Weights of a small transformer language model: vocabulary 8192, a variant of Adam for these matrices.
Each number is 128 + 24 x the weight over its row's rms, rounded and kept within 0 to 255. Layers, rows and columns count from 0. Numbers have three digits each. The size before them is the row's rms in percent of the matrix's.

# layer 7 attention value, 128x128, rms 0.0693, rows 0-127, columns 64-127
106:134149123147165093125118128102132158153123152105070115080120178147119113130144120114105098144165108124137143159164147144140096138123131128089134120148112148145127157099183101144105144121148158
103:146150107109121114120123119172136142131079123142124138131134129152094182118122165153131151085136142124138136082153117144139138168102138136115129102101083149140113161153118095113106108127154162
102:102123195098122110133150122103140152146100142136104104129107100124126131115105152157151180104159113145154148154141124108133171124137126134135136157113136166146164136130096121126159116123150172
100:074114142135107094132123136095122130112155138108123115116125154096116100128126126123182155094114151138106107097190081137129116140124158101110122106168146157115154104100145165109101134132115099
092:123078148111159104118135149166122124122122162154163136141120162136149142094137168079141132105119157130173125121111134102125146130110146124108139100219092111110147120143112109120107125096116164
096:088127111137110086103116129108123139145092136110100130139116126120149151142132111120128099131147137141128152133128106164142165157133145068136172095120114182148099145125150142184125153168132094
091:166112117115125128117089134091110118114142091091105132120146115149107096117084098121071138112088101127098122143151135121127170117111119162135082072093156157129108122111158129121130114127142106
097:147113096102125087141179174139118170064108150148114136120127080167147103115166136157137153151135117106127126111143122135122121107133099123122147117147168081124136191111118138100129148104136116
101:100148141147116118148142123129154133087142153152154091150107053137104128103165135114136128127144140121185150130140095119112104111167155164112141154155110134122149117142103114091127117157173116
097:122161163101106190125095135099130120116102133137120114137123130111108097124117144155132131137120110141144119171100132125125150102110090164124113096097110157126121105122105141125102081140147150
100:203109064100140135107140145103146117103132118146144084121144104133155147122113101131141137096117116124107097109126119123140155067119098102087154096180139081102146110146143143158138175147101093
095:143138153129140116153083122093107115205148119095096148145142142114133162148100120127084113131077123122118149137111123150133180151129119125111103096106098161157115104100087148133090124091113183
095:106108134150109117130132139139100137119114127090163108118095189122110115152103091134153133093126101097116111137150114138126159086111090122186111163118156149149139144105127184123164088162149099
098:119133112187089120111155131094127139097093136143092125121104132135116149129124113142129092131121134115144158126123144154143107093127110130151104133151105088143082158138133142114131088193121146
103:134122150117176139143143152087108151136127154110167143124126119092142155139124123144174135139096124121167138108169092148134148108112141061132169132164108123140145122114117161149103146143122089
096:112093136172126151109134095136125147119166107111170107153120116139135051078125134129119127076133113119161113128132115142119087121113145122156153133090129135145107083156102153083158111142145091
104:142104117133131109171129130102140120159119135104066089114100124129111124129180123167114159125107120136138152123080154125139129108187133198135107131184108122144146121139131115120106114123088166
100:101142148115125145137138159122113132116132111130107135111122085162118102111117133140118115145183094116158125173132104121129139154118114135151147125105159107120122112106130125177104122122163188
103:153110135141140117159159118129149131108175117164171119148130116119119149115150130194135132144142148141157151105095132138140118125157091171095155157117130121132135114085052134117115101138155132
100:167168098165113164109136138125121143137112109132184147111116109092134141110091154087121088131121093119117111185108106113123138105074166140165128125118120082124138126160152103121194137135123079
100:120126124153132141137135137106130153123106121132169120115143125133165139122136132121141182069117121130147110116131134183140141127139155061098100152091136083145156158094150163113134098143073113
103:146074125174117125141170107143137119117147145090096084165135127098147098133112142087162116093094144100119141086165111137145105095134141126085176105108147096148126141176115139135114107112114100
100:126141113116153138131104135151121169106147134160183138148147077128197114101119118164096141142161122136141115154101165135119160105105094135158143161138118139107125151164112144150129125125133037
106:104118132162130144129063114154109107131161105148145145133097180119108090131109122097129124159123153146121108175069186095136110114124093158151117149095144134093115115131174130154112116164113123
100:103126163079139127112109122126121130140103137117134135120100117147115160185160125176096116133132087104152145140065167088134166129164125155158142113123112158144111181151154158127102136140109131
096:167105119113126130119180142150158154093094127149130116131145128163150146126185130134164172137145140128156144120177128148119100123149123120121109143149140083136141127113160084086138125090128170
093:106160098191149184116145126152129119143175144111108128149122120150145144153124103130127136143136104140142118124120168107115147097142104126146112147129116134104081157130164148109134157097119148
097:122148071168110113132179135126118129164093107148104075134111147155092167166159121166154143135117119086091169060141112095168160142174116098091104132131135169136111107116099106122144109117141151
096:139161184113132127132125138105132111102169105124157143138091156109106129154138102146133129138082129105129118150137089168167111147126146114125127132139104114150125137131099149116123110162099136
099:124115179110107138162164156126146082081141128107145137143141136112107157098153135128156137116125149099189129115179136152149079117105150102126118076113105136157139119105068128130093089077156119
096:109149093138134144154150155178137136142129150128174152117156114114149166136118150148152153144126119143124104139155149098107133131107135127129126154140111132122206119138159100171109121086166087
099:129102095160139136154152093166132117147113136149131097151109122156121107115132121166127171135122142081133129091120146118156157103147114161161122181110132145138126090160100116104130146108140106
097:164131099178103123149153132142151103067154115153122150110115115121106132127173141115172107139127103111177116126118153112126116136080111168087129129092110100110117151105140121095128129166097095
093:116095122116114099133171122135128125083127161152127080097156146078138127116125116135125147129135129121134138119111118165126150157142100098090119143098110172107134125115148180129114126114140097
094:162090116192135106084171126136145129140085091163129136127168146141115172136083147152140087142131104118134108130149127095149155127100117104123144138122117113112111149137135128126144102108129171
087:096135151149145154168109139144143104135131101142144117123138100137116152141120165124131151105087134146124125129102094141104148124137113115117110118158163128151137117108155144127127158125113109
091:139145080131096102140111087142123113124133131130121139148131188127119162133124123156118132122133116165179124118090118105171144164083174135108125104116094090136131089148125064138090176118127134
111:100103118135161129118069110119120144174146128116126090138129151098138156168098076129088129129152130135107156139081139121132110168147145100116165149117137147120136100162105160143098120113122137
099:098089149144116144156086092109105142186084115089125111136156106104100139122102104141105161157115163118117148134112130115129152153160147130143116121142125137136122095136148125128102103152130167
086:085143136137160136146111168157118133145164160152108123127131101130145138144124107105148143112133128141041084143147135144110150128165150098150163104116145129131133138087153115129150145134125127
096:108131091115142153096089156146139119098106119143106103134116092107147125176127115114113138085163134124134150131109158130114156122100130150168154142118121082118137125163141125148156140153126113
096:186137101158115158143096102149103074145126076068120131145160130137091130088136151127116134147114115133135133113129075123098113183136113185106147112065107138142121127115145117099128101110106155
102:182136106211141152128084154094111136130070084135141124120116144128113145158175137135146121130131117112105126111097154135142095105108100123120159160059114168158136145180139119172130105138122082
102:095193121133126149143115149081138138114192148165113126105110101134175122137092141139122121142110143122149101127145152156123116135097091077146109132163140129133155115130145105164125110125101172
102:091079099089106115145137128117152145147158135137128128135144089134181149130108146113113118097153106114104084147132115097125139089157124165155144106208149067111111102142146121161142133151147118
099:109149136116129161146050144137132106154144113116101107117134138146063130131178085154166113120127101151111144145121115106112139117152093133154126127127131141146163127095126098115135152140091152
086:102152148114131118170122137145117153128066137121151147102126108133140108162105138179122156113158138123111141127126143144129140100131110068100125163150145139117122101118128136153111137129166149
097:137109065127148113122110127136103113117146126123126186151117125138072122115113130116103121146144131135107162126158149159120118144086125163129134114099111135119099160101113108060117158089148119
094:148113166135171140108161116142116169103145127136127117121159120142117163153116115102127124145156105104120130167124159119138152164150094150110156152112154140129100132139127188194100147110135130
093:112165115120132148146070146108152117167145115137096141145125110155092150124114161092069102120125121123152104149107123116118114133139119135154137112096147123136133113138141107153151124131131103
087:132093106087110152126147141129119115154099112107104136166117096101135122116123144120102147198129117101166115096155099133116140172098154138151147102144113128135097107093098156081126148125112193
090:084108083094137126085165146117155097113129153157167127115121127105125148134170088107084126148116127115149138106145093118130155122167138160120086123148130125151122133116124124135093049137093080
100:114182097120115119135130113129103104156081120068130129103129157139112126092142170171149098130104106128165119131151122145137126087100114166138129083084143160151117108120116097102129092153127133
099:140104151090148126129122127121132113103099123115114130128136111128105136091151105168168114177123117132130103117106117126116136136121094137129116131142119129148119126106106155113100136160084119
097:104146150168135148110144124127132124125141097086142080090092142142113109093128126124071154128104139111077127111103165145133121136138113129085142187119178099120119134167146095102164097126141098
098:113162133180108129104121122172144115113128146182148080158131128152135137151114108162175111158159098131172112112134138107129178150090158120135116107105115127144125123126120090147104092133114158
089:109118121097134153146143102119103121152155099087143109111148091089135100161116103098097143163116132136113145131128130134100138121159146085090105143166142150145108105118104191113121161088152143
100:111079117129088130135076115126114119163138093111135123141118134074181134173131122099139137122123128118116133090124122139119122106119137115123170126139141168112179085141104150158117160125129111
094:174073121196129119122170152105118132095145122144134131134166133132095102099200138109168099147115095128101091082132118102130148121119102154098128107091128131117080165123123142114145103133131137
100:148117141099138113124143170130121107118054109141122119146119126129127155108142171117144136156136103131132063127138124127111077143088085156142156110093134143129172126143125155177144117164111135
099:112074107105143142123100140097109124147178115112093086134169119115096146155116128094130134105152151116168125121102143113156128110162101146080163111166135113100130111151147146175136183078124134
090:131095117126106141125072145129106113185110098112076098144162113136101079126107135142146155128113117135148091141108104091146130124151129149169171125154120156125117154152182140162133147158097136
094:177138115084130131141176122097122126141091113116142136148164119104086138097108121129132134145129083138144132110142059126109134126117109135121140094145116187118141146095107190131110101165136139
101:127120151165130138122202124119119119095119145131162137119114138129192141061157158141155135133088137121157119109137112125139109116088134127105126127152152075117111118117104145090123102173120110
090:145138100083088076100156152132121103143109128145099130141108108163159135143180141130130123117173127120131130118116146139168079101177124179156107118180104158140148104162106131161148132140141105
101:157121141112120097105158172137104129145112140145114153102153087136101096130202096140108109144169096098160130095109149129147109114141091122097082100117136175127106129128101104157132136114127081
105:158155099093108158134117125134139105111123124124175128081129138107136114124147137122120109101101139086141112156112144090130139122073153132196140146133108140136162126105104078143100127161101119
099:098103182109110118095126177105112123109114167148143134154156128149143183120093160145112091156131130128173138142113106112133151087110094127090140122110147134105116148139111127141120101121130103
116:106082110128097099136126135131120133088136147107139103091124133124138135135100101140157101146097133122121188133087125112109155127107143095116124111178104092134133098119135103154127104179092120
105:126124140109150132148150148090139112162128117104084141129114119139118111116129159096102158125122117158064128177128116149134101093109133158131105138116149123115159159150118155123133160162113148
096:138127120155132129135125132132175091142133174152084121122114145131103076133067111182141143138111100154154152130104125132167099173101161118124106194110121173102125125129114115120121088143114100
104:139146132094158137116144123119146115147102087120151160142101143147105109114149135089129150096142175145092105146150127106127111124152129152125126101076121120114112152131150119103153171123122129
099:090151162089147140129161099170159177143133099137132113127095116122155126148124133122125147084159109112122103134144144111134098137139167097136136166140158148124135095126087166133123116102174106
104:146136156093147120121150163119119137142177110112130106140159172090168111135090130111131093138118164163114170112172077206128137103117116123089145120112144103114128138098172130137124114153102136
100:128157091125138129121120135050133094150077132102093111113135117133100157138147169112149162146120151155156146116168148124102114168102125159133125155100152146129145145160147117142123136106151125
102:127177128118118123176121049154122150105130107113164103095098133128121105105142165134103110162113173112067094130127132120112089171144145104108141122116097115146142125115098149082152148096123092
102:147151117180092128184133140105126153150115169159147107119155086122140147111100148100133128148142157143118126115130089091103169125163147136144136106167103147124120097120166133162137152120143120
093:106135134133138148142142074147130127090148128153157136109128141138135119123116126093064108125091130098144138130117127120115121123180134145110145112121128089119100116154172139094165151133137129
096:156144054147130132174098093160157126141165131180096150119115099153142111135135132164100151119126120105151149139105138119120144167119115137120059109140096142142164134113148132117141117160121142
098:131118084125144138071095112105109114100133147144143129140118128120104143107121156087137120138130107147096121136120078111109097098079079157165172099092137102151173153110148113092112141091097169
100:175136087108133113131103097109138082123110154173133170120169128140135138105138108141102105129133114124140109139145134162140124122138082140096140078094160146144118174124170146123138119089126140
090:118148123152115126143180160147139124096136142091171128119111121110154128108142147109181100136157198094100122083101157121135147151120116121106134122117117132143150146100144119108116105144121147
119:120124132083142129156108149134122160117119143129088115157118100143173123110083111105130138084107105140065085165155101118122145113157116124123134138152111108123117140120141130140108115149119188
098:127139171081134129142108102135138083123161128175166116089091168157158128138130106121097138139137120102127131096110110170153156132110102149118111128095099079113182139115133154113150126120139147
104:086125147128120092153131093168144170149120151154124138100144096128132126124111103149147114125125151136129120109153127133174114147158179074121100176125104177109119130116106156162137101136132101
110:146162131096153133121141145105130153162031128154101107118115067155113167128125166112093154115115125138117097148119146094105110116150132145165092126104173169142151145103153125105138122163122106
103:096127138136140145142110142123141161121145159094143095149113075129126125131110108133160157152117128132132170137128112081115135124114157092106132157119120106112169108116107143183102095185142088
099:154150145142148166091129171096118100128118101061133105132123165114111127156149138133132131120088128134100151096118072120140103110111134106143149132085151108121078123099133123120157133097119147
104:097146160102126117103142089150154143116109102081129112130108132138147072125115079115086095090143145075099098140137145126145083106131168098134123122158109133137145128106061116128140108105179113
107:141100114083168167139121178100128145103132087105113089132145104144147120120148107136122140174104109110111136139116125124077131096093117111151135073140123087153119118113121128109158132188108154
107:111118123112179173131114110088099135124130132085124161159178103119129113106171150127127127128083085148140096145087109126122112157160102144121138115099137076150131162130099087099115117124119139
109:176142131080130084145140157116131116165108120129142143117137144137105119106098103144128179101142108120128176114167117146138107093092142095139121153124150134087110109131175127157138144147110139
093:122119115128164139091082184149114115153108116172086100133144138123128109139069084113113159138140127105140079057158141128128125128129129136132169150132124146114148124148117115162110126123115114
106:130138117129122101083112110124075172165125117111174114150136114082104130136141141086100128109140150155107090149147109120139121130170148114121168121108137126152142105153134168137107108142163100
094:120126106163109142118116115130105159126148126135137136132156113096106141133186120127153121162151100118118097148139115090158083134155109150050130116102130146126156104127147142120099150102154106
103:129107135158089128103145146071134111120143172114169116157131178144108127110133119141116142121144119114105158111140175162096152084122113162099154127136122117138137124152111126173072149110141074
116:127108133118125144155130163165102171110113131112135132183121155154093139137158162097115141102142149125148138134138138112121110113083138190162121121120103109124152129105155096133129162129158116
095:135178150115112134122099111127148175135105134127167146105095140129095109112124138106116128115148134140108142114152115156188118070103182102154190116129103106109174118124159133175116139158163098
098:127156104123151140107137127090125104117140157155075127126126123134139123136103138119124120172113124117144163111143123123103138121173135102095164122150140148121174103081121131146090136097145137
108:130138150113123134120180118093093130140130123106120158082105138167117129083133123137116151168123130120129123151100167148164133142132107123107180159093126102115124139161112166137134129139144127
094:102114154115075119125158104150096123120144152085099150148114127130132141149143121153134096107103135123170163117134106133103116103163088095120098103104101141124131111116052138146090111152153115
098:145165111123123133127145146117121126124135123093159162135104133118132078094111127151135115097110142120161143125107158192156119152144135148119162148106146145114132116124157105170097132132179102
106:129141097118112122145107142119118158103163126065164103148121137110176145109136134126153155128138119138144127101125104136088100100134155124128109129135124104131132137133102118121085108130156153
105:186098083163156141108115109144145124163140104167105143133160144132107145103107120131110100063097116132113163120170138159125151143127137107122102123121137170103092106148179141092134122122092089
099:146108089193125148142140156120106113137129128092132118164133145147075125132082120102134153117112121116148188078114113167091148118147170108110153167146130168126119120127102114143110120145148107
107:119144167098100102114153123138124109145176153117155140158095161120127139130156145173127119157120162121164128145130100150131154124116151125167143124157118144151044161134137118114125111120103113
098:134151107144131167121114118084146136176164138150124148149117100151068117125123145161130150132141156145149144102132144145113161126159132129110126136123128132133150153080070108109103113124192138
101:086100129125122123128165142178121108139159150156119146121129135104094108097093136117130074125082121118109106129144128127118100145126128135114093120137140100132157128109150140091144163099095119
101:113130096135133106111178110106096147110098151094132104127127120111152096160140096151119136106138134119144135113113184149109145140168146121140096168142133108126153077123101176171109145163153130
104:126157101108111145129146097121115106115164139164152127139139110113142164148111131130106099190129131113133124126112147137141094151127117154087101089151120144137171174136103117103171115067143099
108:169116116180159169168116086117138128197135136163144085118153119108108110140119117147110121143128159159086145151110097158145161182092117127113110158113146146119100130107169133099133099108160153
105:110098175093124128167123124158121114109147105134119153074137138145165142147113140152130103135092181120156107161135117166101126144126130141082116095180148148119142169100142114115157102107124126
112:117095069136112139126121133147085140114136122148111129144135128123147151139114124138096103111097140112133123151151102132122095134102133123105121097124121075117134140115187139128143181144083116
101:140126095126124118108104106103146144122142118117098085128119117140121162147094108114146124172127173142124154141095127178103171122119108086147159163157125136090107100122130160122121117125153112
101:130117114146116145114132119136100150095125137106132093100174135146114141151134131133110108122126134098138139102123139103141136117136105095116099141107105094145128088146186165211110141154111116
093:151106112139150134088129130084136137156130137116119170145124086131098089111165146139144127127091133110154127129145128131126153132104098129144133156072111092138138105118154133149143136141136119
107:179086084182140143121090113101105107106116160107098117146177101145120141163111116097099147139103116104144171130129108182129145137123124107130179188113117164142089112137140134137116106148091162
101:153119099088164156098140142090137121136141156094141066123170133111133121145119091099168130105115126131120133107111117130110158173161144132132123137132155076143132128139116111161125156132127169
107:104122162135081082149133091160085105111150141140134157115110154132106094123140124141143128137122144112149140127158087157143129113107110122093139135143137125109152127115096142097144100145131035
105:093172107133157184134133135124129135082118099130145131107079102112130080142114147142115127163137125110128094142123132127146139150127118115180147153092132114137090143149099114091139103140145207
110:134134083160163150129108105081145163163086128122111127117148124099104111114126145148101161122105112121081097126127117162132126141128125120164155182117136156108116145115172117129124104117129191
108:159149097156115158140124138149155124141115136127084134059118110150109116104109118149114127160096136135120135095144126180137131151108130160066132129114096148101154124115104125105125090172134102
099:159078135121146118147110168120138118137127137103150150089161093123160139102117165112135112126109128150104106142085105115131149135128139157141115122161121092135095104158180122166121163126110188
104:139124106168092132127140140136095137142087174099149133080105132098080090125142131158166129102113126103148152110116113140119149147153123074147103137106126165127106101111138141137101102166122128
092:125142138119150091130107122139155128142190092148121094152116148139109107119110118113100133114114153141078134169138155125126164159079150130129111137145155137143095112166157145027153150095120128
099:153145101118164154128150137105116117166131134135090120146128093112107099110121132167079118117110148136091160124176125170125143186097148144100110192097132139113119097093114121130075116121129148
102:114094135100126101156129114166125122096136138155151094138136117143115118107138100142128091092133135109109133129150180114124143175147170123073072107150132109139112159122127138101125144139155152
114:096170201115155146155126152170122121119127087140141093076119160125119094153142113112146117120144175128105101172132142097152109147102117103129121132133122153138146141119132119141172122123134135